config.yaml
n_layer: 14
d_model: 64
n_head: 2
n_kv_head: 2
head_dim: 32
d_mlp: 256
vocab_size: 1024
activation: "relu"
norm: "rmsnorm"
norm_place: "pre"
norm_eps: 1e-05
positions: "learned"
qk_norm: false
attn_scale: 0.177
bias: "all"
tie_embeddings: true
parallel_block: false
init: "normal"
init_std_qkv: 0.0625
init_std_o: 0.0118
init_std_up: 0.0625
init_std_down: 0.0118
optimizer: "muon_variant"
lr: 0.00554
lr_mult_up: 0.913
lr_mult_down: 2.0
beta1: 0.95
lr_head: 0.0128
grad_clip: 0.5
warmup_steps: 200
schedule: "wsd"
decay_fraction: 0.252
decay_shape: "linear"
final_lr_fraction: 0.0
batch_tokens: 16384
seq_len: 256
doc_mask: true
train_tokens: 105300000
steps: 6428
dataset: "wikipedia_en"
Each number is 128 + 24 x the weight over its row's rms, rounded and kept within 0 to 255. Layers, rows and columns count from 0. Numbers have three digits each. The size before them is the row's rms in percent of the matrix's.

# layer 3 MLP down (transposed), 256x64, rms 0.652, rows 81-187, columns 0-63
092:154172102137113113139164102139124139148122146091139063094162131095116142140145098146124093100179105098127121160144146120117109159125100120115142107113097130122154157141182121117134165135146117
105:165133137075126128087098115147124145135128118165145118184141101114107111155107095144121156156149106101136183098088126151146139126136122137135125135156101155129165123090119105120101108154084124
019:109115188112097155122116134138139138117102125152135143135120137165156202111180096137101171142130135129151128108121117110086128133148158172082111155146124163137168132145139123131144115118137130
094:117124148124120128118137092187099132114160120136167161109107095134186137137114140135099136139153131153147138142136140096115142115111142153132115149101116097186123097112066132131108083159124151
094:169166127119124127118103106122103084071128114144172108142150151139109116124101129183122117163141113097131128143125110056159112126115139105141162112100087119140129099120102145097125107133125126
106:138167119145085141122124144124136113119131154145074145134144163120134132132114122135123190111133109122165138178141095139111172105137130133100186092099136141135150095142121156127157112151107173
092:140166113072116129121058126151111098140169109111122144104145137115147141106129155107130138103156171153136096137130142120107147136145101121140131120163100169129133126146142075121130177145113162
158:160143146156130107157167163144134142066092118153144139089137160134184101115164139156138096131141109124135139114119113111140118152096127136116141141070096115108105113121142164135169140105131138
034:087126107157120119100107161133120165081162140133107094139149117147093118130160122069147101114115113111132122141124137164110113080124122087123150092101118122152094143142121153088094147136138158
108:129137085124105118113121162084144105102077136100106174118162149143109136117121133182081130097142090108125129153160076103090141167122161139134128135128130149145099142140131116115129108104120120
096:140140138098110118110146178084107107130121121142124143158139132152119153065142131155115131113141155082125088146137117096140148074140131136104160135097103086111150129093127107117119109087106160
093:159161144148077163133148117173174101121086172126096128098109080145134115149121121118096143144143102098105122168120131096165136109129166136128106105147116131146110136148156147151150103130135142
102:126138144102144102154116130110143082146136115176146177129123138166125140133159152121179134145123136124165095137121149097109162126145124121147165146147142184190158127115103101148128123130099149
112:121105164116123125101146112079099082126132113105178097147136120121142118121143110162186087134124158149177133127147146106146102136094115091135125111157094118151115128116133129068123135150135131
053:149180107110128135110120159109120123115112137140174138131154091134127102091143114131140124109124148142126148140087100140095166107121059146169147134158159142111097083149157116129133117118172108
098:116140103103105161101115144117181125144117142106102137097138081087126148160134161127122158127111134113133137115105109112130142124120110104185083089181147104130147119135166148104137125125152084
111:111151110104156108142125127059113134136088130109121136145099097117143132121170166134082119113139088118116097077084159115102134156111125154108137149141116137118122162119172097127145154135112107
102:126178112125093191153118105145129139149117109102129160099106091100131090117101140126109123113117136163133142143154109110133146147153137123101149158144133184129151103077171116140167148120114131
108:156145151129115103147153111167109079123123076131109123169156111148120141155100122144111111121122166162149144145138145115085107083145107140110146153154106158072162104107107127137106134120125156
111:118142167110091095156133178127139118099111161120156153130130155129089157142116097128085127129167113141114156135159126115113102094136106128079144120122159135148135146113160165137146092073115128
125:116174113088134171159118137096183099101143095155140155129136108117126107122124087118137115130130177120136171128137136120154137114115102127140116111079158125115163147087092139159113159152137121
092:144110179103112142124104096085100163108126143127120113100108167132118177136144128105118113144147162136157183138150124081132137108127122119144110133130123081100109134114100128076150155170132131
098:107166147153120159122119134117145112133147099123103138138126141149117110096156092109093122089138135131116110166181135105117155107084116134117122117113153131142124169089122115154117118123196188
108:165150112144118149114115111138152091130111123148088130115154152145130105121117132148114159128154130155127111162127143131127204149155109153105154092133086136181117117149100139133159066129114123
107:135128081138127159154125161108155142180120110172099118112106115131154120155137088120128129175165148195175103170122140113135148125136155099128110129123161127117130094143149131144106114128144115
117:116129142126130152110116110157104136155119122107146113113102163142079156112131124097150162093190154114118136169117102111126117103123174115118052147148124150139140113100124118147119145084122141
088:115115122109111122101138091093143151071171118099094130129124114130087087159124129144122115085121170133132129173151145136173107107120170146121133123115146147086118162088121136117159109149118125
102:154134110169112104197103143098098144128108088125112115124090085132095150155111106111127124118111115148144138132135122132070119120139106118109156148116122178165134115107110118140131186138135108
109:126107110117115147170157117116147110122096156143145129126118081123148092122108095110113136110139126078135125154129080067149133126126142146061128126103118096087091153098159124146133140112133143
095:182101112143102154123096119066149100176143106139126112138137160125138103115136099160101145128129121103136138114117127102105128123134107140147177105127133153084115092152135173098175128140151119
023:114137104139128111114105132145161068114126136117142140093171126132129090112082114158131143117100117145151159123072160155111158166104155107120122128104136113162115120156096089140107096162108132
096:142113117118090138154143130126093124127130068131129118118131123137121134134139123138094140085153156117125131120088141113075145127099103099140063148112120101139144133093134153161133130187100077
082:118145116114084082141162133125105143174129144089120130125160140109152154108113044121140174113113148097113130103114111098137137123147144139131124112101114111139138166162121082129104111137129102
093:123170137106109121162169134131142131157146148125147081119149170117161152137130144110162109154109109140096167154158135105131102144160143137122160126096107099127113069122130164132088146104104149
096:143092140146152128095117131136127161116102090117109141192154098173129114116133134150092141127089136140155114157089128140132161117093163145131100107141141144158130173140135096125131154173153149
103:111099115089132091139141093143130118137137150154118168172126169144140088164099122093148152153163139125133177086129150091137146161115132114158125095160148122104097156102136140113112107124121147
098:154138149129122114112096111117127114106098156139110080116111123091140143142156089151098149130126134120111105120101109130115208155082120135121126066164139114143155102101108119093108116111135125
097:131111136063120156119137087146130083079142083122143113146162115124122180132137111145110102122166148128119150128171155143154097104131143149169149118128120151123099131115090099143130115119126093
096:136113127132105192106104113145120101144113119139132087116125101130112129169061129139133101169140119113131138149133131143099130092111089100152111120128138183125126101130143154144074120110096096
010:123166077146160077126126131103154158135123122133117140124125148142154088157080161124160136112100123134138146144090090156129086185163143139145131079131122139118142115146139161114117126110121108
065:139169122150139143106114201095080146131165128106160100093171142140126114103148145103113139149109124167131102102106161126123116116128099142135117173140105130135078151142145121128105143097131139
103:150134077139154075128080130117160122108116121120143142080139138118150133119117157091132075142129141102116150094150143150082103107136135105158130151148149132113102137147082166152122112156140107
091:121161139130126109139093106159154158067088148076159153124104105132095168118131125114138162159148083151157116139112133127105116115127143129137143140088106129136116111090163109147106110114115086
096:132148114154150061145146084107139158107128132102134139100097100069133130113151141136134102127150164121138129125122160089132139088118143098147142096134155157090136130139100166123119129154080124
112:166115125198111110135115099144140149080120125162121128150138089157109106095106133117123168083143125120156092146083134114108152099163117111142135150113127158123169131147091144140144130132111143
049:128134131153145116160130141138140131087108098136110114158141122140108163132172108103148129121090095148142139106072101165129127123129098125078138142158141085096136147130197110159136136137135094
042:135175111147082159138117127113143124154154133110154135138155138138087156107094092137125128100122127148161155168145146129105133084111111085130136112100121105114111144151081093116105179130131168
116:130129166128134118109123125155103099126115138077085096130093111131116148095136069117138093122138097161113098118103145129112148123126123136101170086091119173139132161164131140154144113152090115
090:105169155148099130114151102115161159100163110144172151099118137176156143150106147125129117124145115068157122127135082110113093157145123110145111178117134135126124097094126150105119147134101143
107:168149141132142133116144127116078098145119112122089106103086134127184110140112151138125158125166128091117201146141126110092095125126139147133123113097153133101102128093145148136127139154142170
037:150142140120131150144076118122095116083081092149119117096149140177148120083119136069115103130120120136150103117073117159137119116156148156129123110117147087122136154134150116145115096103136144
100:125136154157106100134100115127115108136104152130146109133158153173079126130126130145138118134135134143149096132107119159102137152168171152110167081077155123101111132071161111132125132115097096
103:133143103154107134119146112112140184154136166159134154146150115105124094098164118124107161072089102131146083134143129134152158098095119143112124121097122129126148122141101091174148151105113104
101:132119170085131096104110148135147144133117080097114099160138096110090135109111129127115140129103080186155135150071083125121136170158134151146180115141135131130134121126122124130125109149125129
095:111095125165127162152078120102102118145088102101124119120132136144112138141140125118072151109129138113103120104127137126074166099126116130137183102104138149164091114121130165153140078118111120
096:101140142133101120097090076134120123105100139080179135141160146121085111123143139149128134129172107113124109176122145155106116090122122166114140134142155147111152087152143125171098107127152117
086:126152108166111133122136122158124108166169137067139123161115153110104092130135135139153098128124123167164131115085157139098104120123157116126115155168095125153104105174084136114099132117123158
114:130148100093147132090110125114133116141120113153143121120106139131087130127161146139125145081102097081121061120091108132112141135099131125153106099149134138162087167142133170120136126158086097
113:150146087124175116120115103091129131112122110151151118138110165126145160147139133165100098126129122162141123094127141095138136097122088135129134133185168112117134186158115161120127086140110089
109:139114113133117147132118106079103128137100122099152164157134140138136113121117147150120157136098086180125146147129134105128109122147089123060095113094118106130077141140120100104136150127186118
114:143155106077151099141146103114132132157101125130136150160143165118124128130104135169123083090159126130165127090135090138111097137115102134086146104149123150093135151110144103091083131104110159
095:159129146148078121174127104141101133150127123152146100129107136139114146147094138140135122147131116115054137150118084090126077126115172103109132122121114157115098134174117143132101112084135119
090:141102075138154097121101152112125135157132104052101148143155141129079141166152143142113144132158166138159152138074120133118104123128120153106161120130145098135094105105120140123130149149134115
119:143166146143146116160140109113096142134111111122098145157070118139153146138121164142096135134141113106135156141137106120102153096085120104127073151140186130167101155137124135108136134076136109
109:114097114140166119116145161088099061143140114145097169147132110126156148153132134138103140121101134121116139115132142123135144149141121177096163172123111087161134128148119118138126129154186092
095:096149133113138088107094165111134090102124129072098141116137143112137136117106125100136104106117104116135166114079114103092144125124111162112110086138133157132102146134083135152173117119118080
111:096170098153080139123149134161151134163113131164142122135134127132148102168122129110136131093152107108130117141076130091164106140145113142098129146141090149148079176165144117146109104126129153
108:099134121091151142148071130116151096125126116131103123116106122102113125133100103126086167113175126163116124184120136097121134115132131146091131084120066130100118133127147111124135153166135087
099:127159123138108111094086123155079090114108115138107098148117142101155129132104166130128169100133117128137121139128134154124117111184115145122174162120103077138078123147145140161156144160141112
062:131130113163129131101125113121136157090140106160150158120138112141107092118126083155144143168122138114117125151115166158103130082142145081136142103182128127203140128099147120133109133116098153
116:176147124126106120088155059143119131113162101083159150143137110100134153119113111121133105113124163100135103126155103113110079115121106148147096096150146150125103103116100130094140129167144134
098:136122173123123153136155153128165141170181123103132160155147169107156166083148149126156154148126149159166121165142128121085117130112100105125122157122110122127107144114157140094153104121116161
108:133134152110114135094092137162128072140155140135127153144131147114133155160109130111116152082127107139145139121131095096055149125129102103074169148118121126138121149122160145142141137169097151
103:121116150104100113092123145156132105112157081090110143163144103104158146118126115121119125130103151135170148100127113094145085126125133093094101100183126108161110093132116128156094161125114096
020:156124155194127099144132124179136154131118073118154162124147083146118146143125063119146112117155102153115076128119113126160157121138147130154142111140111104134131116134111115117105137131088142
108:138145138096139085142141116171102111137133068116137136115112125109108137117128103146160144120135089116156122104120139071134125098094161078132129100105087144132135092107139115173128145125096166
108:118109186108151153170112127165163157126106123136080098108124109161116123104100175111126146114175144117146149120143130134115153146142143119174155131106124137107132087129172149134121148106154159
092:101163126103129134133138106140175071138124137132141130177094118071134153131129095128171176095148130125126130154145109117147115096118118128106104113146149058134129138127133128134137110102121170
090:142119120141101097104084112131090143106160124102182098114170124077119125153137104143110143131163111130174168104128079137081108132153147123162140111134119114134105109147113126095130115144117106
095:126134148108209063121142087122130144130082125090139126141119160127105109142109099183104138130111132148133143161139114099126116132136104141116152142104101148120141102138099139143135085160138123
094:138159093118126164163140104097141108115143100141160082128116130132084084090110104148121141139130100107164141144127128105085088135086125116130109164106157127141105082169108115114144138116127110
149:179144118124126110167115147111092102125085131129117132132087150100134144130140112121144150084127117107108132116173094080112160177147135122149156112141140152149118167136113128074111169124104129
109:111115125133170119119123114118104188145086107146131116148152097106131130113140151108087133119081122075167117067126111127111142090109144131104123122149109156142147143132118116157160100099151095
079:131121125103119105110106145139146140158074142096146156124165103159092097117132154150133138104142141094134187120127114092105148172137134178156149114136114120118149118157137110150110153127138070
092:109129103091114155128131138130097125166138127083163134128157120104106089129176143089067119159132125115166076126124138101074102103116137147109122157164118117112132103115138110123112136145140150
086:166123115139165142131091148126092134136091152111117115091130137117151158126111148134129151159111144141116136170142121119117133136134085159149118148123086137151093091102155126203170140093147115
096:073124137140129125132148104118140100150143095141109096182108135126158141127123097159098139064145126153131143131172151177109097119120140121112175145092135110128119101114098107119117141163142103
059:128137147167167157115174144138125113142148140125136155139161125142137151097133111194154131156129127165097161136125119158133096096126108121103146153191140084131111137106108118134143138160120088
091:151108146128126095131141083122129100136110111148147125127130155163088126084149101154132168157121162137133150154075093093164113122122094173124150139142108125105146095104138127143142083103110146
128:058137158153107148133164112078133135118163141143179129087124104126140129106139143099129120110132155091103112090124092163122132115130139118118133114094137163152099134121096127165104131127109165
094:165137108144095127133106155152125085158090112167129128106149107152123151165078139134102126100089141144106083120101120144119125125144141134130149128121075161151121170148122101149121147164155100
133:132135080099121107121116098100143101118151127155154118151079153114098097126085103144099130138127112158119164127106104125097121152139168110142127080148081135163125091112096117111105087120129122
093:117122112163110127154111142135155152099123107117116127096161151115108093099168150114169158130113116129143084113139106100166118145149156103158147171137114125145087125117122076169099108100146102
102:120120121119099147109131157100148115116125130124131119184117078070139150141138095129122139107137123069147112121102132123110164132151124165101139093192100130147145106109142132138089156099111117
098:146161164129114099165101115104131100121136110122096125112145117125100101126113119118084142127092125188133148176155081164139125145113112159160112121082133121085105110124103115143103142117125091
101:154153115141126129133143134117132079095122138128146105194147140134093150104176108123144141060141138153172113165151133127101145087143116164129134121137149129122116121136107106179145100116140134
091:135176063145114132108111164096138147114099126096107128127132132159099130106136160106101145131139104128153135143138130164075115135143132102125153162141064146134159115090141115119150131148168115
119:123118125141088093135137157108127123086100127129135168139178123097140151131167144115117144091152072129139150104103154145129115114099150141095107153116091111150109114183120110152150161117159139
097:106137147162159106120133152079120103132168143107138136145114084128121164138150105116150115119195136114166135121119126128100145124132133102161121153138146197173154156134137111124121105144162112
087:133128135117148133158128129157148093090114163077124150130125114130164109151137133207133149117148095133169134141089092111129157128126133148140117137128164102135124097113086123089110117146098161
128:099107148113139126150126133110077128147117094131122103185143155057151171114070126147162143145112134108130135143138103154113130095116118145101156077133153131105102153142144143138121131115136128
101:137135140139101139113125100073156091112125121109110129109112084163133100125183117092127115117151164135087113189147171152128117168111122111128099122131126160143126125139139121114157129166128088
093:139106070098123116153115124122138112150096172122137141129115094083133117143165110143101149115146113168114117139106097111160160100098135126163137135161123124172116168114129129143081180108130135
096:081131135143124145151081160121135086087158124083125131082112137119141096113137099108101198132121132129119146075138092140126143162130128115135164131115153129138107123151118141114080120126114113
125:091148158174131113135144112119145113134151127153161105111119129163115165130151111150141102182129163109141099156139105100178121090119119109133177148161119118130114124103079133123091111151154120
100:137161060142095117141104154104167130160111102172129131085138107125138152137119111140134174133099096097120132139084142121129159099158111138151120161147155130124157099164126121137159157144138134
036:147109128152117135141125113179109101124093106145121132140152099125107129101093096102145092138087112083111099143149116143111108124105138145122207124156091139156159103122103136141133155147121160
# layer 3 MLP up, 256x64, rms 0.342, rows 82-188, columns 0-63
107:119112098115146143089162109178123133124152163164118100159141104125153085164125125111122085120124147143093122134159107123115130180091137126114128135099134154117142152157106156095179123095136136
092:151116126108120127177143158122104156118132101107122136094106076121153181139153128108126137134113143116158140101143136151156150130150143123123108165084145182085156131090107150155142142096125100
102:101164167125119119176180166134149159116132134132109067111136114103162163144127121065142124116125162113133140150151106110142148110142126138142148122124074117120096125129095146114156154116136143
085:081141127144137113165092117079112166108177136068156166109118128151155122145100108137088131121098128152152107100126137130145152122182120149131104149121124131142121154107116097122132110120130089
101:152110133151118176140146121065119136078144148116119112143124091133098134134134175137131093127169156100118092129074131138141160154119128152102099075133113137117145140134132143141102119096104112
097:125114164121160133140173115107122168128161152155135132127123138156103120137128142142168118136099160135187113113116162148144096122153143153164153167116126131126153081120146131133148093191154146
149:135143135130125146128144105184161106126095139137142135081141112142118088115113150166128112119138096123114138137110164092147144158091128163123095152082127121064146126100158137166113139163115115
105:147130125096151122171156135131074153094142148138124129082113125125148163117107160146100129153125127116133147122123142135148133156174119153136077137097130144115180129069094137130165139107145156
085:107141154110170090143135156161149158149109168128071146114075113134134143109129171144088132151166156118140139114129128142102105118126117096125154148102131100169127156132092146089129144135148138
104:158121115088152147162137070158154134108135153149130138103115189138116127113153133088137163174110107109112133131134132158121142147131096086143124145114128089150134135072129164137142150123143153
096:085141118136138054108178103076137135141148143136109112151144129125136177117112156123140139114093144141130141105142121158114123098172097140123133161127156122118149129114163167144117164094110141
104:064105125154112121134137156160110106139150084154160166145120127097123125137081150149134119138133125114102133127107136148109156186111145141114131146126128081145113160135155141143177149134089162
093:160098105165141153142117146117116188119122144115100139119128136098148096128132126160094136095121136123130117075144119156138155182115107103125135150116150080136142110154152174136153169130090114
118:108142126148135166188161178146130144127130124136134089148095128134173169134132139144127153184157119124168145098132135106126141143123150122111128146119152164119109165117143154158151117096169102
100:141137118109146153103145141173157122119117133102130125135142144113132120079132117123155123124064119157116116119168107131128129149093132161152085090104110099117171141071097132157115094121110091
113:088201096125156131132130132119169130134138147158113074103096132121130139141158144128135132138108129126129166074127109155164112102141110140165113119151168114142141157115106087166105124135141130
100:145094126072096139117120166076130092136116160097124088074124123148167129140126103135157081155110150170140112108142152127118105137124124114144114142147165135150104085113131162138148132132119123
096:101102119144143120150145099133130138095124180081135172146094144122160147123131098151135119082096138100152109100139140140095132112082142101061122144161138143120135140108128142129137176129131142
091:086111115113132088097134133113135157102176116105097140077114132115119123138130138135158157149084146147179111107096147114129139120158109110145157146090119159110143092111166140106095150091124129
099:113144105108132095161150147136115107137130136111125095141129165131165206108100107111118103105098159119136144100167140152115162092079120146142108145138125098132154142150145120123111153081142149
094:092142137175150121141121117101121190126146146098090177106109143110172124134109135116142100167110148123110162137154139117179109144134134155130123127143145080090120126141108163127135139162129161
107:151199136143144088112098094101110168147115140145139125148099111125170155158147103125178138164099151138127159144127096164148140132126131132128133151155141168124179117116130117102145128148135144
098:134123111121145156108070102107109109145189118090106139109129129109144131148099108132166125168140163122160169108159071126155102144110110126112138164132144164129162151104116137130127150117124102
110:143075152140124108135104095129093105111106104128140106097155133121116093166098143128141085115081162096142127105097144114153130127107137106167081105105149131117145131119175111097148123122150096
107:133121128127124108113165102149123177147123092103123074129149140135143151162152144177152118119123154109102123122142087135118150115151129148108154160157115145103130107112074174139161172100144134
095:123155074187144112103136164149082149116172116103147135127116108098183142187139103136151144145105124144143138143118101090142135139148115145180139125114131140122112141125101129159127124139152121
090:117156154103174152146116160122130141135114141112130129156105144112090124090145114113137091165116140125172133108171105219090163132131154100139129146136139107137152115124139140144140126136105152
096:157120097148155153146122120118119136100145117113136088133100093128185125114049119129113107130116122110134108168138172153141123117117083116133139156086165087129102158145108138141137109137145138
100:115112148104140155125134086109122157147142130097147102125097138121107143085091111111145079093094125089113119119123147083154171153100169126133106135139171136104148120161134131087154138124124096
116:104083094125127123163171151139063150146108103106126123127113128101106132152123133135119147198127082115156124092111131113145165130122142109125105122125135134106179153114123164142130139096149143
094:095151099158144147133088160141066104128112127110141116104126158169150080152147107123100137130076123156152090097131100126129158129150133148121164145086127139096131114121128117108133139104167130
089:122114148119097118122154078106142155123140159112131138121109144119119076119120158071147122124134130099114132105109179102104110123113096094143109137168138155083136104090146183111142136102138148
096:105149133146126136159174113139156140144147160122109126120165137121121111119150151091120105119142127141121139114144155124152132162120108121143132136107144098098147135052137164129140179179069157
098:140143112094159161151138163117101170111087119140183114137158155129148123154121116110098124108139147119143128121132122132137076111122133148133124162098166151089123132122104160156149133134126201
097:106103113145127105158139114148143143144140116109135138115115130137162086071096135106139148177124137149165153093142119157150159096168111152134151122101181112159120160111156175137115150121130148
093:123106110105134102157134175113138102104117094126132151135152142144132083141128155112175076120162171122186113150164124108152138104164143169150125117136141133103148140102151117145152107105152135
090:125134174154170138141170129133124172131111171106153150162112107132156150083145142113137118117138122107159104116135143136141075119142127132127129147166115166101129127134110135164110109200100136
087:128130159142145138129149140140128157160125101079116080128103135109136094108152104126145117115113119136125116177136138162141128166123158115123106114164073118136144187116086120086182128128111122
084:124143132117106146142100134153103156106125101122124120144080095106125178099104159152122147160152140117144114105127170158149144115161129128135080140118160131082186130076119138121126127097137156
105:108093158160145131158139130156141150111105113147119108118117178117114157169129118096120103105122155080134121144129135139152143095090164168127124141112164098136137095121101148121110139200145123
092:165104170085126112170166137125107153118158130114122128155131137143122134136141144083154150070143123093121098106135086132135131118138099101123137168088109127104126108076096105139136122152148152
077:101114144120141105173132123112094105154151129119128107132147110113155109165164174094136140132110130069118110156174106141123102109176151105136138131155131090093154127141099169125138154161135120
103:122184144144137136158134109087102125119158153106130134100102127116125128141114135119200152131129128151154157120133159125120176112115160139127109127083109127064099149129117147150156083124107122
105:155162125105155139110122137103122147146106162090176152132137139086143123150109097183113087128159139103138150174161099156159115167129088152124126140147149144114127153100120139135139151105132103
090:140090098116119148129132082103148149184118149119094104099093145135124160113122165129165150144183123105127130145142157152147135116119103132171128127164143160174151101128099125150133112132092118
098:120112149141105111121154100108109151140061089118102138104095107122138169111104164104146127159116144134160097104124144134121121167119134135117142145115139148135162137082087146194123127116097136
100:109102164138151140090174154111177113143155147130131130168132137107172132094136119161126113137116128116158146094108144122126140102146137157150139122152127141101167152073154111103163154143167149
121:143149150120167159108155126129141151103149125101101130104118180102143134143146160130123115100124135154124101125167079156155122171168098130072108141126147094147128107109135152125072127129144145
118:113145140103104111116114116111111069095103137180152103079120116126126156105074157119167117154129103098127137136121155140137125169084140092159130126112175112105124121134154129112121118142125162
152:125134146110144129139152146111070175155138128124142137133122110105134177104075172130109163186117116095122096125156095122169145128115148127119118147129160145121168140103146140101134113107159149
100:102110082130150097168167111141150145114121118129190163134107125098114094142130104126140120146144135109139186130077123158142150160129096097130107163139148113157113111136153148135147144116113162
100:101107124166153078160139088096129107073146124154127075146117074138116149170131145117136138084129128138133158129127148148120147119123136127106111172126132128145164097139081120137102131104118111
101:145142090161172110121148129122154160168151151116153126097120111148086133134135159151101133140122134088116118147120118170144112143145072137154101137141130097097117143127137156164074154118161151
075:073179123131094123123113124150119158091135123130146143148168108152102117142109133175128084148115150128155122090157152135148129108150150138106102112109066132072155121121120101128139127121107134
090:094142123168155136128175131155152101118138101166105138130129127124124139112136151163129192149134135153120144101093096113137142154143126094193084110137120156116102098143131160129139123124097154
096:148160121146108094122163115145113082140111154110140146181138131140156136120113154113176102136118136110079152102138135076139148138123146166129085171124094094134117105110089131118126100119102120
105:072127125162098129132109138132135178062156152148172121145090112140135137109127172148128113144118128153082113149133126121136142121142142167085142133106172103161121139141144148162138144145120117
099:100121130136152139143127151135111104154122100129123132131182130144152123154158154172128184114134152143174116112161153127140140096091169126119082144152145155082131111122094150169094125114120127
097:131091149097162153148099116131131170158149114137173125155142121127121115096085150102137156105157092072139085103153132128141143135116124149138069140148105112150149135122132170125105159114124126
097:167115173113160136141173124164137118103107142115129108164112146113161151111111103117134174123101121095125121155085126175116144093136126151146143143098178110144144139124103139161117096102138163
097:113158109102153158114126172140140134094102081115116151139141080130131113157189161116123115168133179128150123121108176136142122133137136134152122150102133133111146139173114148087138117098150103
094:151108121092164117141176103100162142119113111114125116095136131154102151068127178102157094123079166093128130123117130169133100150119130097156100136116106114131135099125109108153128113148150134
118:130119113139160084144153169142110102148095106120155154139111174105170128136146111140158126108115123133102144143175114124123186138142089115127103096144163156114136120140094150088121120091098131
089:134103098150141110097142152101126159119105166112109111117160166066131105116125142112131132141156148105108146123155114179172132149122103096143103110111118094121085102115156160127134114082114111
093:130153143154082137135090152182135148120134117106145104099135160141136130165152141132172102142105083124106123165129127123176148105114142112081126139134111147101162149142148131117113149067132113
119:137127148121136115099165160120103105128134151177124149145139112110137118139078144156113196129111142135115174147111116145128123136130101182111088155129083167108129141124111120138163130133175115
083:112117132122104093146192149157106180150135141142061090124128134087134118128162137128121153158115140117111095136171111135118131137150111149137102112145125109084114141123126125141096182139127104
100:175116100163104118135166152131163125164162092107118142122104128141118116140105109152108120145107143140135159114124108112171132100131115150136119182126140097103131139100074118131092064112141119
073:136078114108129114111162134169138115121116134116167134148109105120126152142136111072118106144146125142180106177168120143141119066155090120119144169122124150153138166121103158147135145139135119
104:119134102154142117129120132118140096116079114123133119130135157168123137126164152188156113160156162104098145116104146154169126125176131120050110109133134129122139169110148106147133115124127100
094:113144139139136124111094159162157123150105129112179170125118134099151153145113094098138120111110109106088133136166120128103159199140160104102134130139144168137135129089130114123157164114095140
087:120135133135116114142111133121126166113097149129132088154120156113121146119132161086135088120157128160087102148153124138140100123155191090141081138147169123154166134133107127100130081136126087
091:104117105099133135180162132113089115155139111058131157138157146134138144193112124120141089140098148097163147127153125176152128126128106143131131129141105128143105096128130164114155153127113111
092:131134183133148114129151161150089126115135121125119082153115128127140137095139137137123111135127164121146097125126101126175122144141099089146091137130104160096225135115110126108137099123134132
116:132095130147163145151122069129113145099109110123096129152114118123083152146097124139176139167116122155137120117141172141150122129134081109121088094158157164102134150118115148130131077129127096
117:122153133117100127153161086184127084105086125155143147122148096086127095146106118101140146100132146085087095117109126102147112153114164143144113132116159124094173136130123155135140103109138129
090:103130146103132089114148162159143121124142104116151197103125141100128120163158139194139154177127117158148147185128130148118146123145139138120116131129168158119112096139105157133141108136129104
086:164094119116136050126190155102100136127130157120137128141081112110112134134120140119112138101120122096167160115085178136152121115112127117130133159130139117131108128100113097138077134146115127
082:122124131092113153078115120092108109081104161167148160113130141131135115135169147139145066150132139117127085163128117129166150106138157129110088107112123132113133135144091127137096117128094171
105:111113106124113095126085121130105124106147154153179092129144123119120140178103181145146096108135129125129132114159138148145084130080156122145153133092132129131163112110137119086127137078097101
117:131132122085156120178138155144104163163092105112119116113114148118146155133147139103174149127107133093128101077153095154157156149151085151134141100125121101142139128145095111072136132121127143
099:135064143134154121170141093166125182113121117145134126116136141101113162149098159131119140062161084101135084154128140112117147128117143128144110101126130109104143117115119150125149148162109154
093:148178147157082144154173100144150147092115138139151107152092184131131092135127138162119138135097132119156156103133138133130163130118119086133158125107075140104119108120126152159125091139128112
096:102141096104148142106150123130096153092135151124169141160074103122133118121137167119126102146093160141134141119123116162080184132128140090148116112115146169150090132147106098128139091119134156
107:122187099127138086129151135116135177117118114151113093106148153091162123126122090152125093172078113134161116130102136121130102130122136119121110128116085093125144096137106147180108160129120116
097:075110105137088121123117116150110104115137137134141133135127109130107160139070166096142105134091076123089111114144179083146122114098098163132089138132135147151130117130129112102156109121106099
080:128105138126160108083154105164153163129108110109158109151110140116106106125137145136100152143179166132110121110131153115147115157145131153129118121138123069129125090114109154147114044131133125
100:122101140125094079085181153083118112150116160157118148092111143107108130122126130160112147115068131116081108117136078120113130144158130144135109153153158121091119126127111124113155107142143148
112:163105143142163125121124135146156158090131160118084110129149088116150119143129099107117137136072133168140134119101124186173122163106103135133106135118152137134174114103110102144144108169110144
089:134130135108142125106106118131108143099106142106120141117113128116150099129133069150104121157167181107170116114158118098156133104096098093139137133122142132115150093091138166101103097077146161
095:149146171168133143144119097089138140113117165119101122130108151172140130103128107157156137149115125092125125112140128200121144156102126122106117092123122108135141140110122184141153160120072109
094:100125145119153129132100116122103126137137192139147103093101156098137093083089107113134096144083103105118120094124099137122157148083141116104118171155128134144114159164122110141157105144137108
101:112070150128126146144125149171128161115136139149115140133146138140089111170103166105146129135130133117081097173126117139144128150133100108144133103128152173100118166109154174167127129141106171
104:110117126152118133146168130160151169086121123156097103109154136093146091142130149106127110140098098114114095106169180140125083125126119155139120112077112083129125097115099112129138125135170139
099:175120132148123173144140132138149174142129168114136124139065129131151125105154153087152158104087122132111155149151134125150126152142129109076156140125127108136165152126122148135114167111075135
096:119083139130124077143169121158108146153091137124115124129122187115128113131125139162130126105102142130135094120122123140139111087127139107124160157123116096121126150072059153083134111136111101
115:103151141121165076164158091098108151113109173127121143132122110113090147138146160101165108129143118113113140132136144154158162168135130139098120134094105140152121078159134117147113144100127080
108:117142091166141118117105090123144156131134147111144118106134107189122130158167142121184085103119118112099116086165087111128160173131111092138119130075123112133131141110127140131124120132102151
113:102097140073154137127104134175141136101122139112135189119137144082121136167130122167142154151108120122107104133142113182134133163091100130136115142148144138118120139116151154081179133125133146
110:125106137114129137152132121137105137131085125167116070082150157106173114140110163127112140120094137124087122141119113192148102126114142120129147145133121155080150154107111099137103130170159150
093:183122135103157148107128122159103124167074152138102136162084140122138124138132145148150098133098192099132115121110096106166151106120147087129098136163155124135138131131131145129095116132093130
099:102147159111135152107126127111178096094147106134122131134130128159179166112173153163119157139107150091129155134128115122103161092116138090104077124127143111158182125130148154118134124123113149
105:108107087136112116174145150173094124113165136103148108139096155107132112150182123146153150125152128146104095097130106163146131124063130128141109123153104086141127105111151134096139110122148150
097:158102121114094140075173124138126122114073134143142148106113085111140170126138113135092159115107117159108128100169117134128158101117113115135115164103126173115107108120133153119134122083134177
094:114097147151115131059138115162134134143142137134119102120130139109123092152131119132151147119093147081141114134079116129149115095166140070154101089136128139117159124095115124168138122100141083
103:153123156150184134117162124127099142117079104119147088121115152124103151126130177133137104180136122137172109099145151147166122140145128155124098156094144115143156141116142133124145121067115115
084:116132072157094127154134138122112112082125151172114130124141174135119144120100108110099123143150157140155083117125137101125178115159170152148095130112145085142156155127108121109140109088117118